config.yaml
d_mlp: 3072
activation: "squared_relu"
bias: "all"
extras: ["local attention windows", "gated attention"]
init_std_qkv: 0.0291
warmup_steps: 405
decay_fraction: 0.412
decay_shape: "linear"
Each number is 128 + 32 x the weight over its row's rms, rounded and kept within 0 to 255. Layers, rows and columns count from 0. The size above them is the row's rms in percent of the matrix's.

# layer 5 attention output, 768x576, rms 0.0402, rows 314-418, columns 0-63
size [ 97  99  99 101  91  95 101 102  89 110  93 100 107 102  96  99  90  97 100  99 111 103  99 101 102  86 104 100  90  94  94  87 107 103  95 106  92 100 109  96 100  98  94 103 104  97 106 106 103 103  96  97 102  90 104  96  94  90 102  96 111 101 100  97  91  94  98 101 103  97  96 116  97  99 103 110 101  98 104 110 105 103 107 105 106 100  97  99 102  98  99  99  95 100  88  95 104  96 108 102  99  96 100 105  98]
[[ 98 109 115 132 178  80 111  94 102 117 147 172 121 142 113 104 148 109 153 100 159 153 130 163 180 157 114 162 153 114 127 171  84 121 147 135  95 113 189 145 142 128 139 131 126 173 145  94 116 152  85 118 131 118 172 183 108 131 169 156 123  96 122 152]
 [133 149 156 146 131 195 122 148 152 135 116 124 163 161 130  64 135 129 189 121 126 130 132 146 137 128 143 149 182 121  85 164 143 140 166 159 105 128  98 158  99  84 172 131 159 179  88 161 106 135 126 129  87 157 119 103 124 141 133 130  68 112 149 123]
 [ 80 157 120 140 119 189  94 110 152 131 131 143  82 115 134 169 151 113  88 133 112 108 142  92 151 115  79 117 176 131 121 167 142 133 156 134 140 106 117 109 111  40  96 108 127 123 110 126 124  98  96 117 106 163 121 171 122  97 154 120 121  97 153 132]
 [ 64 101 139 143 149 144 104 128 156 193 146 125 109 109  88 121  88 117 139 134 165 111 122 122  78 110 123 120  95 137 143 108 141 123 118  89 144 141 129  59 167 127 118 102 138  64 159 121 133 109 171 102 142 121 163 111 131 169 156 111 173 101 123 145]
 [129 162 137 120 105 124  90 109 124 146 140 179  96 123 130 116 129  82  71 106 100 129 142 126 136 136 114 141  89 149 134 152 192 161 133 148  88 151 101 131  68 127 117 123  71 167 118 118 119 122 116 116 112 119 133 125  94 124 139 124 148 142 119 159]
 [112 131 187 122  93 145  96 126 163 151 142 118 165 130  80 104 142 133 123  97 168 169 125 179 122 113 121 158 160 184 122 160 103 150 137 128 123 143  79 153 154 138 158 166 126 143 111  98 117 119 118 128 145 161 102 129 183 129 152 142 156 110 161 126]
 [ 72 108 114 118  96 144  76 111  86 134 170 120 105 100 158 145 165  68 125  98 107 117 114 128 174 108 101 151 117 119 160 104 167 110 128 198 136  64 152 144  81 116 120 110 112 116 176 126 194 184  99 109 140 133 174 176 130 104 151 143 126 180 153 110]
 [130  76 182  78 116  97 106 137 107  77 120 151 142 142  99  71  84 103 118  63 119 127  82 156 172  81 150 135 157 173 154  90 181 103 167 141 129 113 113 132  89 146  60 141 105 109 127  88 106  85 109 163  72 145 127 129 152 137 126 108 145 130  53 105]
 [164  60 171 152 110 184 101 142 137 111 150 104 125 110 167 153 111  91 119  71 105 136 137 128 140 131  40 182 147  64 151 133 175 108  98 135 119 180  38 156 122 150 153 190 156 148 111 118 158  65 101 121 147 175 174 113 234 112 127 175 116  92 120 143]
 [125 109 131 173  69 139 136  85 155 117 105 176  85 159 142 115 110 112 114 170  86 136  62 143 128 121 123 103  95 165 128 121  98 149 162 151 117 104 131 106 137 127 110  96  89 121  94 125 130  75 138 194  84 125 107 120 165  82 103  73 188 121 152 122]
 [104 136 134 151 117 136 178 201 115 164  76 143 209 137 131 166 111 143  70  81 112 148 100 120 161 156 131 137  90  95 189 168 204 135 133 141 138 131 129  88  93 199 110 128 122 119 146 181 176 116 113 110 145  94 157 104 148 176 137 123  87 108 131 157]
 [125 101 147 133 172 123 169  55  86 113 140 154 155 160  85 146  93 140 150 151 159  82 160 152 179 106 139 144  91 171 155 117 130 107 158 138 113 117 138 125 182 150 151  89 164 104 108  89 102 156 121 174 129 114  92 169 161 132  96 151 112 182 111 142]
 [105  82 127 108 141 191 138  57 102 136 100 143 157 122  99 129 130 104 158 141 135 144 152 153 124  99  63 107 148 102 134 155  99 117 121 120 148  93 197 133 143 106 111  97 111 128 117  97 134  92  57 137 149 153 199 162 146 153 121 138 128 100 160 183]
 [126 176 104 173 126 103 109 169 147 120 115 137 117 111 119 139 126 127  97 153 158  99 157 141 187 149 143  95 174 150 169 106  74 136 109 138 105 137 118 109  90  77  95 146 155  80 135 120 118 139 123 147 149 135 122 108 135  84 156  99 154 105 127 130]
 [ 90 128 128 128 155 112 110  99 126 110 121 135  92  99  73 140 164 117 151 144 137 131 176 159 102 139  88 102 144 131  78 155  96 143 110 132 158 139 164 133 208 105 133  99 142  93 174 111 134 128  83 141 131 158 125 138 132 118 111 125  66 127 148 146]
 [124 141 150 107 143 116 111 138 184 111 138 142 148 219 113 128  91 124 117 106 153 120 175  80 171 164 153 112 168  92 133 114 142  92 194 120 108 115 161 111  60 140 123 104 136 110 180 128 111 174 135 144 107 152 148 122 173 191 154  74 153 125 119 137]
 [ 89 107 154 171 147 126 139 174 106 118 150 105  96 107 197  92 122 138 109 108 175  89 154 161 231 216 152 120 153  73 118 109 108 148 166 154 121 109 125 107 124 111  55 153 125  96 104 140 137 133  69 121 152 152 111 158 127 113 140  87 143  97 126  59]
 [113 125 164 140 145 129 117 141 158 142 136 131 157 163 161 189 122 107 155 147 139 145 154 116 141 159  99 135 152 113 118 106 115 181 112 100 181 125 109 100  92 121 109 149 178 132 162 119 143 156 124 210 177 107 113 147 107 149 107 148 125 156 109 141]
 [146 109 120  96 130 120 102 149 118 128 131 150 123 120 163 131  76 131 119  94 134 172 124 132 143 124 115 137  96 142 156 115 172 124 139 141  75 113 153 181 105 139 131 154 142 137 108  90 134 105 114 116 120 147 135 131 160 152 147 187 128 148 122 107]
 [166 131 103 133 151  89 148 106 147 147 176 146 149 130 117 154 125 129 134 143 189 111  85 109 135 151 154 131 125 103 102 111 111 146 132 153 173 116 129 155 133 108 169 123 114 136 148 125 136 155 208 112 122 115 130 140 154  91 140 146 170 110 138 146]
 [125  57 161  83 100 188 121 157 105 132 105 130 117 123 106 139 128 122 137 108  63 176 158 142 129 122 172 167 133 124 148 158 183 120 146 105 144 162 122  94 178 140 166 102 128  94 139 145 156 132 100 134 153 138 130 110 147 121  86  50 117 146 169 123]
 [ 99 165 124 111 150 167 158 108  97 132 175 128 138 146 117 179 151 114  84 130 179 123 162 115 152 210 113 140 109  91 126  90 122 126 161 161 113  95 100 115 169 158 156 155 116 150 203 105 188 164 148 138 109  94 124 163 179 181 124 115 123 156 150 176]
 [170 126 142 119 120 149 127 153 144 146 157 102 136 122 123 108 127  67 133 146  94 116 173 120 183 126 135 157 106 157 139 185 119 122 148 167 149 115 159 128 151  75 139 103 111 106 154 150 127 130 101 124 147 137 196 171 134 130 138  79 144 151  87 127]
 [141 144 140 136 141 212 135 126 128 137  83 104 112 126 155  84 167 126 141 107 130 103 152 134  94  89 131  68 130 151 134 224 107 122 124 138  93 130 129 145 140 107 192 156 144 154 104 137 101 121 140 151 101 173 157 115 154  74 150 113 140 129 114 108]
 [143 151 139  88 103 126 115 188 171 154 178 112 136 101 130  55  92 135 164 211 103 162  89  81  98 183 125 134 104 113 147 154 135 138 141 113 129 146 161  88 128 119  95 144 146 159 151 160 111  92 107  85 104 104 161 142 119 116 158 109 141 152 157 100]
 [105 129 133 159 125 134 153 140  44 191 135 153 122 134 105 134 212  84 115 108 158 139 106 170 147  74  91 115 147  71  89 157  75 160 171 171 133 121 150 207 169 147 107 143 106 199  97 123 122  98 116 131 131 126 173 166  80 132 185 139  95 155 156 116]
 [128 135 149 115 131 118 158 166 128 122 146 118 134 178  97 123 102 178 123 103 155  97 168 108 136 115  92 150 100  90 169 153 105 169  87 158  73 164 156 130 134 102 117 107 129 106 160 104 162 177 125 135 189 143 140 168 137 153 163  72 184 109  95  89]
 [153 126 147  99 156 121 143  70 108 114 134 196 118 133 127  84 126 169 138  62 135 144 111 143 161 162 144 118 144 139 117 139 181 167 167 202 117  87 115 139 106 115 106  78 155 116 115 103 133 131 135 109  61  94 106 134 101 186 166  98 103 159 163 121]
 [125 185 119  86 147 118 173  81 174 157  84 129 163 113 134 156 174 100 148 109 174 150 116  91 116 109 196 128 169 171 107 145 118  78  82 148 136 109 138 161 139 115 154 150 122 132 126 154 178 102 137 128 157 113 133 123 124 118 107 167 111 140 176 102]
 [140 133 116  80 184 142 149 155 117 112 103 153 122 113 129 141  99  85  99 127 153  99 205 120 143 149 187 140  99 160  98 105 139 124 165 189 154 128 144 133 107 144 100 107  86  32 137 150 155 127 110 160 148 119 122 161 157 168 111 101 122 137 177 150]
 [149 135 150 127  91 105 126 160 132 109  92  89 127 152 126  83 126 118 106 113 123 198 111 133 127  85 140  81 137  85  56 187 111 158 132 125 104 108  67  84 135 177 137 150 135 115  60 119  79 135 148 138 135 135 170 130 131  97 143 121 172 122  78  84]
 [ 95 168 194 104 114 111 141 116 132 151  83  82 145 175 124 108 145  77 134 145 136 167 132  62 162 123 140 125 100 100 106 176  88 138 144 163 117 136 140  98 132 120 156 140 137 149 138 151 138 137 127 185 158 147 117 146 147 152  88 136  97 140 127 117]
 [177 111  43 143 140 146  88 128 165 115 103 115 141 162 146  98 106 165 174 206 139 126 130 111  93 129 143 133 136 144 100  78 120  89 112 123  83 160 105 121 125 161 140 170 115 132  76 153  50  96 140 107  88 108 133 139  89 129  74 128 161 139 112 127]
 [ 86 136 144 141 103 197 213 175 116 169  99  97 112 106 160 135 147 119  76 170 139  72 114 104 100 134  52  96 124 155 162 133 158 140 126 152 155 174 109 108  76 161 159 198  91 126 141 161 150  98 109 123 152 151 186 138 140 109 157 148 174  68  62 100]
 [149 167 103 124 146 115 139 168 129 153 162 130 103 113 103 108  90 117 122  61 112 116 179  98  97 137 127 126 124 147 116 166 115 111 139 108 125 186 138 132 127  73 126 165 122 131 120 121 118 101 169 120 117 139 128  96 146 116  88 122 152 132  80  93]
 [127 112 106 106 160 143 138  73 123 113 190 127  70 177 153 144 106 134  92  88 109 142  93  79 130 121 138 142 158 128  97 120 139 131 106 122 155  94  91 127  99 135 112 107 125 118 105 138  90 177  88 184  97  85 113 147 128 118 151  84 139  74 163 148]
 [139 123  76 152 145 128 130 132 153  97 139 115 118 170 118 152 111 155 198 173 127 114 135 129  99  95 123 147 126  94 114 141  71 149  79 132  50  92 139 148 137 189 116 141 184 129 104 100  93 120 155 159 122 126 109 131 154 102 133 147 140 143  82 163]
 [103 174 122 106 190 171 157 111 142 107 110 182  66  64 129  42 155 142  73  60  96 134 141 179 148  73 150 123 114 122 111  98  86 154 146 176 112 125 102 114 171  95 104 123  85  97 108 127 150 134 167 135 102 108 104 113  80 123 139  66 167 108 103 112]
 [113 133 112  95 162  92 136 130  87 129 140 182 160 128 142 109 156  91 140 121 127  75 123 136 170  74 118 108 162 145 145 163  79 119 169 127  68 106  90 149 124 153  94  77 107 179 119 151  82 152  97 175 103 173 137 158 131 123 103 126 143 109 141 174]
 [107 106 156 131 158 147 147 119  57 152 124  91 145 162  85 130 133 141 132 126 162 117 128 132 101 183 110 145 150 162 135  83  87 153 154  80 137 144 129 130 171 129 145 119  80 153 111  93 118  97 186 148 135  83 155 177 125 142  89 155 137 145 135 143]
 [179 149 114 189 131 159 169 103 157  70 104 107 140  77 147 107 153 191 162 144 162 144 159 128 134 108 182 175 203 115  81 133 193 165 108 131 200 124 118  62 157 110 143 146 177  82  77 161 166 139  74 109 149  82 125  93  83 103 115 133  73 105 108 102]
 [137 121 128 115 139 124 104  93 140 131 103 125 113 139  67 130 147 104 111 131 143 186 109 151 169 131 140 133 128 154 204 171 143 128 174 143 111  72 155 167 153 126  62 134  96 168  82 119 135 154 137 152 187 164 129 141 142 136 145  95 178  91 143 122]
 [122 110 161 128 166 137 147 142 117 124 121 115 152 134  62 120 122 149 155 122 184 177 124 118 117 104 112 139 106  93 124 129 136 176 139 126 137  78 130 112 156 149 100  97 162  96 149 134 165 176 111 131 123 166 141 145 117 169 119 123 140 135 122 145]
 [150 143 132 132 110 149 136 131 150 164 160  88  88 110 141 154 143 180 110 108 115 147 107 105 134 149 177 112 135 109 178 162 162  80  81  96 148 173  86 108 131 180 116 152 143 187 145 142 136 101 110 142 121  99  87 113 161 149  92 149 144 114 106  79]
 [ 86 143 125 128 122 128 138 133 180 154  73 102 114 159  74  75 112 142 102 148 100 153 108 109 136 143 160 126 124 133 132  96 165  93 118 101 143 136  87 133 105 114 117  52  83 118 159 122  69 140 103 123 171 126  92 181 139 169  87 163 135 109 135  91]
 [153 175 152 131  94 134 156 140 114  92 162 124 109 114 113 130  88  93 137 159 132  69 171 164 149 151 187 164 115 110 149 184 146 130 108 162 138 109 101 148 161 160 118 155 109 120  91 140 149 116 154  94 137 133 187  75  93 105 140 151 118 124  85 159]
 [145 122 131  90 123 149 156 144 183 106 124 114 117  97 190 166 169 139  85 122 132 128 128 149 139 109 148 145 122 147 121 124 116 112 133 124 131  93 150 142 125 131 142 163 183  93 103 131 124 136 137 154 132  90 138 122 145  83 164 117 125 106  89 128]
 [103 129  96 146  94 143 146 102 106 145 119 181 140 143 149 152 138 135 137 135 116  98  91 140  85 108 142  98 142 100  62 146 126 151 147 148 156 129  67 147 142 119 155 188 117 156 154 141  83 114 117 123  77  97 147  92 123  82 103 152 107 133  87 134]
 [112 108 111 133 153 140 116  96 136 149  73 153  98 125 159 108 119 140 122 112 112 122  92 131 118 132 138 138 117 129  84 144 192 123 143 141 123 114  75 170  95 138 154 126  84 129 106 119 117 153 143 120  90 105  89  75 134  65  78 159 116 108 152 150]
 [110  89 140  92 104 183 135 160 125 141 115 100 112  77 185 162 173 117 160 116 129 127 151 171 161  52 150 126 147  94 164 121 128  82  88 126 155 101 212 124 165 126 121 129 151 123 131 104 140 101  80 129 128 186 139 150  96 118 132 110 130  73  89 127]
 [117 154 109  85 121  52 150 147 112  92 191 156 119 131 142 141 125 157  71  89 147 116 142 105  97 102 125 136 178 168 158 132 116  78 143 144 135 121 126  57 132  93  79  91 156  82 168 182 211 148  98  72  82 190 157 171 134  96 149  83 111 122 119  99]
 [ 81 110 149 111  67 136 172 174 163 142 176 138 134 197 114 131 109 106 129 106 120 131 132  65 179  89 193 108 133 144 101 198 147 127 140 196 109  93  98  77 103 102  87 115 163 100 131 171 155 173 130 104 124 142 133 107 117 121 161 121  98 116 176  70]
 [140 102 139 129 106 112 146  84  96 143 139 120 115 120 138 159 138 116 125 146 128 127 136 158 108 126 133 127 130 131 119 147 104 121 114 112 111 110 204 119 170 130 126 157 162 114 125 159 142 149 102 146 107 121  97  97  99  76  78 147  93 185  97 206]
 [104 155 123 118 125 181  86 115 128 137 128  59 161 120 186 116 147  88 144  77 107 198 162 186 101 109 110 131  94  97  98  81 175 127 200  94 116  90 107 136 116 120 171 211  91 106 158 134 133  60  87 121  53  99 133 144 102 113 122 148 130 132 156 145]
 [140 119 159 143 148  97 136 124  76 109  80 211 176 122 126 141 138  61 105  89 165 104  99 156 130 140 147 100 121 137 165 109 141  73 146 155 161 154  98 168 139 132 102 119  96 138 133 153 116  87 165  81 105 137 179 137 156  98 145 170 121 123 149 148]
 [139  97 149 159 146 159 184 100 129  87 121 150 164 149  79 187 142 126 101 130 146 112 134 114  83 151  87  97 126  94 118 123 109 177 138  86 161 130 119 141 133 168  98 114 134 122 112  91  80 153 122 116 114  95 173 128 130 157 108 123 140 126 171 131]
 [100 118  66  99 147 172 116  80 131 150  70  75 180 172 127 125 119 190 121 168 147 108 155  99 168 114 116  63 101 138 133 120  78 106  78 120 156  83 120 101  70 155 158 108 127 167 105 130 141 115  87 116 101 117 195 123  85  71  98 108 115  85 122  65]
 [102 182 162 161 143  48 148 144  93 110  73 194 153 129 125 144 204  85 164   3 127  94 112 115 117  96 206 151 126 147  84 123 145 124 188 129 156 149  56 176 101 123 130 140  66 153 180 118  73  97 229 136  90 119  76 137 157 166 149 180 134  99 184 162]
 [137 143  92 122 177 106 135 127 131 155 122 176 109 127 128 131 137  94 118  86 146 108 132 142 104 154  85 102 116 166  90 130 111 107 104 129 150  90 119 160 100 143 147 146 144 193  83 143 128 111  79 125 128 128 114 110 131  77 116 179  96 118 132 172]
 [154  88 113 163  98 119  96  91 150 146  99 109  82 153 155 133 130 100 141 132 101 186  82 106  97 113 131 129  91 117  96  92 136 147 147 106 106 119 115  97 135 122 129 119 136  78  84 141 120 121 136 138 133  80 118 154 136  86  76  98 161 174 108 129]
 [165 107 125 137 137 115 189 168 119  98 115 103 129 118 126  74 146 188  74 156 200 105 128 107 144  84 110 127 197 145 111 101 158 139 150 134 159 115 102 147  94  92 157 134 117 133  76 120 103 137  89 107 142 150 133 149 137  81 188 207 115  71  83 110]
 [128 143 169 119 111 108 115 151 127 101 141 110 131 119 149 117  97 127 132 143 162 104 127 143 176 118 110 147 170 143 178 169  59 107 118 142 142 122 138 135 106 120  97 124 184 113 102 114 112 132 122 140  55 150 115 102 132 131 144  99 162  93 112 124]
 [137 186 115 132 128 110  56 157 176  78 105  89 138 141 122  87 118 152 129 182 113 165  96  95 121 148 188 176 157 146 118 122 134 162  92 129 178  96 119  88 120  85 104 133 124  70 136 167 145 118 177 100 107  90  89 129 138 118 133  98 124 117 128 113]
 [121 145 123 135 135 108 104 144 124 160 120 130 140 134 115  83 125  93 134 104 110 125 185 113 115  82 148 159 153 183 112 180 110 127 142 176 153 142  91 135 147 105 145 103 147 119 100 107  92 152 135 143 129 119 114 119 112 151 142 101 104  73 123 109]
 [ 85  48 164 132  79 166  69 120 151 120 146 133 120 121 128  85  46 111 135 193  81 140 132 115 151 160 149 140 110  56 105 142 136  99 145 142 103 173 108 134  76 147 130 106 142  83 121 199 139 142  87  94 132  79 108 103 103  83 112 104 119  91 107  90]
 [177 154 102 163 161 144 170 123 123 139  86 191 148  83 121 128 130  88 133 112 128 141 138 127 114 143 137  82 111 130 144 134 161 168 160 144 179 131 177 131 116 148 107 126 110 201 112 138 148 115 146 145 180 111 148 107 159 152 120 165 111 146 136 148]
 [120 125  68  98 159  86  98 112 183 154 135  93 125 110 130  62 102 170 128 165 115 170  89  87 130 105 150 149  85 156 141  55 150  83 135 110 165 125 141  88 102 131 129 169 145 133 106 120 135 143 112 128 109 126 103  83 118 151 153 120 114 101 136  78]
 [108  96 136  95 141 159 196 162 110 141  87  72 157  87 143 112  99 108 110 149 162 139 163  98 163 180 136  93 109 146 131 132 132 123 134 154 108 147 130 125 135 172 139 111 113 127 153 137 125 141  90 119 106 107 147 121 142 129 105 193 119 114 121 106]
 [133 159 160 165  85  89 154 112 117 158 140 133 142  99 188 138 155 178 210 139  96 144 182 148 137 136 125  99 149 104 126 160 123 131 188 147 170 143 116  85 137 139  95 131 200 117 128 116  96 166 112 170 101  84  86 107  46 117 134 134 161 107 178  93]
 [144  77 126 165 146 113  93 113 152 162  61 121 153 163 109 109 138 160 132 108 101 133 135 156  79 154 113 116 115 140  77 137 116 149 144 155 105 161 171  87 103 149  85 108 144 108 113  85 143 123 128 149 172 112  89 152 139  99 104 125  83 151 125 147]
 [ 77 114 107 144 197 106 104 124  95  83 119 119 103 140  50 106 134 126 169 156 162 169 176 156 179 130 167 149 160 119  82 119 127 168 150 124 161  89 127 169 167 136 156 161 138 141 113  73 144 119 147 156  71  94 157  94 165 149 149 117 118  99 167 184]
 [ 94 167 106 127 143 139 130 103 136  97 112 138 154 132 119 143 139 141 157 104 131 119 173 150 154 126 153 138 166 103  85 107 135 152 139 132 123 103 136 149 119 160 125 126  61 129  99 121 113  70 118 101 134 126 182 153  85 118 112 141 191 127 133 136]
 [144 135  67 195 128 119 161 156 120 125 120 102  92 138 144 105 175  72  87 111 163 113 138 100 117 122 131 101 116 121 170 114 168 130 153 168 133  53 145 169 107 166  90 121 139 168 108 133 126 130  79 110 184  77 136 152  79 176 187 117 111 131 124 150]
 [130 129 110  95 163 128 177  90  94 148 150 144 104 134  86 106 122  76 111  87 101 170 106 125 102 177 128 131 116  50 176  89 133 119 117  81 151 136 125 124 175 115  85  63  81 127 168 176 150 116  86 148 189 137 107 129 108 126  95  92  90 115 167 129]
 [148  85 168 148 171 121 158 128  83 195 138 160 157 113 106  94 106  82 111 127 114 140 140 128 124 126 142 131 101 125 135  82  85 141 132 134  97 130 168 138 140 107  66  81 103 132 136 185 144 169 127  85 184 148 172 121 149 122 118 115 120 145 149 165]
 [134 139 117 156 173 121 175 160  81 128 144 152 117 150 161  87  89 134  98 100 120  92 127 119 166 137 154 111  86 109 154  88 146  82 121 156 158 140 171 129 117 193 126  97 136 112 134 104 165 162 142 125 166 102 106 110  82 194 144 120  93 122 183 109]
 [ 80 133 140 170  93 180 158  83 162 127 116 116  84 146  97 122 120  96 160 162 160 128  94 133 113 152  99 122 154  83 117 162  88  89 102 131 121 137 169  96 133 127  93 118 127 151 159 120 119 117  60 120 169 132 119 146 116 102 116 129  63 169 128 112]
 [149 107  78 152 152 100 133  92 194 123 155 146 106 126 153 186 112 170 144 131 127  94 105 120 117  88 155  97 185 123 185 128 130 155 180 130 118 150  81 167 147 148 142 108 160 116 174 152 160  70 159 124 121 116  62 141 158 149 116 117 104 131 149  94]
 [154 137 160 132  91  80 129 146 138 145 144 156 111  89 187  84 145  80 112 120 112 153  94 132 103 152  95 132 100 128 117 140 170 136 107 183 122 163  87  89 131  68 148 185 160 193 107 136  98 161 134 133 130 142 133 133 109 113 126 156 135 159 154 137]
 [132 162 133 117 118 101 164 100  98 135  96 125 113 149  89 126 111 157 157 175 139 112 103 174 102 126 110 102  89 161 168 110 100 157 120  88 142 125 133 102 154 176 108 138 153  86  86 135 113 113 136 161 105 119 169 135 139 163 118 131 170  87 148 142]
 [174 158 162 113 144 131 106 127  81 140 180 162 154 179 114 127 117 134 141 130 127  97 112 121 102 122 108 138 123 103 118 114 107 192 127  77 134 196 127 106  90 139 174 130 172 111 145 113 124 123 141 167 166 110 130 104 180 164 119  99  77 133 108 129]
 [106 133 174 141 127 166 134 134 160 119 140 115 165 126 126 140 123  95 118 114 126 101 113  94 106 144  89 114 112 142 152 179 128 121 142 120  96 139 127 139 136 149 120 125 127 136 166 131 150 143 117  88 154 148 134 104 167 105 182 176 141  58  69 146]
 [141 143 120  97 136 106 173 121 161 133 146 100 166  85 127 130 100 110  91 118 136 134 108 121 103 153 153 128  72 113 116 151 139 123 122 133 140 155 119 106 138 124 159 177 152 127 139 123 157 104 117 139 164 109 160 112 121 175 139 135 123 160 118 103]
 [135  90 134 166 128 117 153 140 175 106 102 177 170 163 115 147 108 120 109  64 123 144 141 143  72 126 101 110 121  66 124  97 156 133 123 107 112 109 154 139  73 141 103 141 126 106 119 117 135  73  92 111  65 101 122  95 151  97 139 151 161 138 107 110]
 [ 88 118 140 110 139  82 201 102  68 125 120  81  95 122 131 145 124 163 112 126 108 119  89 100 126 128 115  88 121 151 196 120 120 176 139 133 112 208 117 135 119 133  75 123 130 122 113 107 125 179 151 132 109 136 147 116 112 183 129  78 171 126 161  59]
 [ 71 124  95  87 117 124 149 134 131 131 133 140 105  94 130 121  45 164 167 150 114  99 124 120 175 149 164 120  69 197  89 125 152 178  98 110  96 197 154  71 114 131 146 127 129 118 132 120 168 118 147  94 109 138 108 127 119 126 103  90 186  85 183  80]
 [163 132 112 136 154  82 179 171 117 144 117 145 255 174 135 133 108  78  98  56 132 195 164 103 128 136  98 139 120 155 138  68 110 132 193 111 112 114 150 134 121 201 110 132 120 111 176 145 128 101 113 133 131 156  74 109 136 138 124 104 194 140  68 130]
 [129 131  77 164 151 137  89 106 128 101  86 111 164 145 135 104 103 126 196 116 113 126 124 123 123  64 134  92 133 138 191 124 120 117 147 110 118 109 110 116 169 101  83 137 127 108 116 149 131 123 138 154 189 101 144 124  67 139 113 104  94 119 129 122]
 [139 123 140 126 129  86  96 100  97 142 117 145  29 156  59 131 118 216 167 132 111 161 133 170 121 105 133  93  99 155  93 131 104 132 150 106  96 138 186 139 108  86 129 110 153  97  70 127 122 160 141 100 100 115  99 115  93 121 101 138 121 105  97 110]
 [126 175 153 133 104 149 106 106 134 107 159 120  93 174 126 136 106 129 150 128 120  68 140 129 113 159 124 136 133 136 125 140 168 107 115 162 112 110 106 118 106 119 107  89 142 122 157 154 134 130  65 121 124 129 101 122  54 159 158 146 139 117 136 119]
 [141  70 222 189  92 137 144 120 111 148 143 107 226 120  93 101  92 136 114 129  95  79 125 120 145 152 106 180  85 104 109 129  83 137 143 156 147 148 122 124 145 128 158 152 104 189 132 135 113 111 147 151  79  82 149  61 114 110 105 173 126 157 113 118]
 [146  90  94 125 100 148 121 144  85 117 145  92 103  86 163  90 105 117 174 198 135 150  50 133 103 160 164 146 111 107 111  96 120 156 118 175 188 133 162 136 127 141 140 115 140  91 140 172 110 113 139  97 134 116 116 109 118 117  82 134 136 177 175 110]
 [106 126 102 151 136 121 115 118 108 127 131  88  53 123 125 158 139 153 141 154 102 171 153  87 143 168 141 128 137  65 152 123 112  99 110 116 168 137 141  84 155 144 113 143 121 145 121  93 112 113 104 130 115 138 122  73 134 104 108  99 141 115 134 106]
 [ 86  97 124 144 112 183  83 119  65 142 183 182 160 175 136 161 157 144 133 117  87 103 125 149 136  94  89 193 159 102 137 128  49  87 127 103 127  98 132 107  98 160 139 126 171 188 152 140 144 158  51  83 110  94 159 145 178 102 137 123  72  65 136 126]
 [160 129 151 140 194 133 174 162 190  91 126 209 138 168 123  90  12 127 160 103 135 156  64 137 160 106 175 138 119 124 111  91 151 148  79 140 178  95 168  94 188 102  48  94 150 103 102 132 131 109 113 165 151 109 164 111 120 181 136  77 130 177  70  84]
 [132 126  90 133 171  75 121 109 136  89 142 195 187 147  93  68  52 161 109  73 130 118 146 148 146 128 133 134 185  83 126 117 156 156 155 134 137 150 168 185 123 120 144 118  99 126 132 129 114 107 127 120  85 115 163 151 138 168 127 160 128 101 167 156]
 [121 112 132 111 142 120  91  95 136 105 143  91 111 124 102  95 145 156 120 163  67  73 171 124 147 132 141 116 135 137 112 135 154 122 113 142 113 140 121 146  99 111 135 147 138 160  70 111  91 151 136 167  70 108 130  85 146 120 113 174  88 129 146 116]
 [ 89 137  98 147 200 169 138 172 133  85 153  71 123 103 112 141  81 137  98 160 172 115 133  82 174 178  99 148  84 113 149 171 103 106 117 159 132 111 136 134 152 103 149 169 191 125 104 113 176 141 131 103 122 176 155 146 144 155 166 158 142 124 122 121]
 [108 126 192 116 144 127 105 164  82 151 139  89 180 117 136  66  91  98 154 114 157  77 188 124 144 140  66 118 106 119 141 134  86 133  98 130 116  98 175 128 125 101 112 100 163 153 159 151 135 122 138 128 112 153 170 143 145 131  95 140 127 152 127 138]
 [175 131 106 138 162 106 131 136  91 152 150 152 162  94  99 108 168  54 122 147 165 152 122  47  99 128 136 124  64 101 118 105 161 140 114 138  95 164 140 146 130 121 106 139 127 125 153 146 167 142 120 102 141 120 102 136 111 105  96 190 127 147 126 182]
 [140 175  98 149 181 104  98  82  68 125 122 122 144 173 109 104 136  86  88 134  51  83 112 134 165  94 108 111  92 161 143 161 126  97 151 130 154 151  96 118 102  51  92 109 149 143 134 146 137 141 134 202 182 164 151  95 137 168 127  95 130 135 101 123]
 [193  78  98  95 126 122  71 118 149 110 178 129 109 116 118 114 133  86 114 107 135 166  70 130 107 114 166 168 159 128  99 112 158 127 113  98 142 147 120 122 135 107 101 129 133 120 110  96 102 158 156 129 106 135 141 168 149 100 164  88 139 142 175 143]
 [105 146  99 131 132  97 153 124  57 153  99 191 153 124 127 125 148  83 121 111 124 138  80 137 104 145 127 154  94 190 168 111 180 140 168 102 103 123  95 171 124 113 128 155  84 192 176  82 116  92  77  89  92  96 178 105 149 113 163 161 180 123 162 166]
 [ 84 127 118  98  99 149  91 173 107 102 145  86 149 130 138 131 101 144 139  99 139 154 169 127 172 159 113 107  87 156 134 155 131  88 140 161 182 134 112 124 158 127  82 112 159 133 133 155 168 109 137 105 106 125 185 100 126 159 166  81 157  93 146 143]
 [ 72 128 148 127  90 121  83 148 128 199  88 125 137 175 107 138 101 119 130  85  90 130 198 166 137  85 141 134 135 123 112  77 111 128 153 197 116 119 112 139 176 109 107  89  85 144 108 153 217  87 175 130 114 120 131  63  37 127 102 144 131 126  80 136]]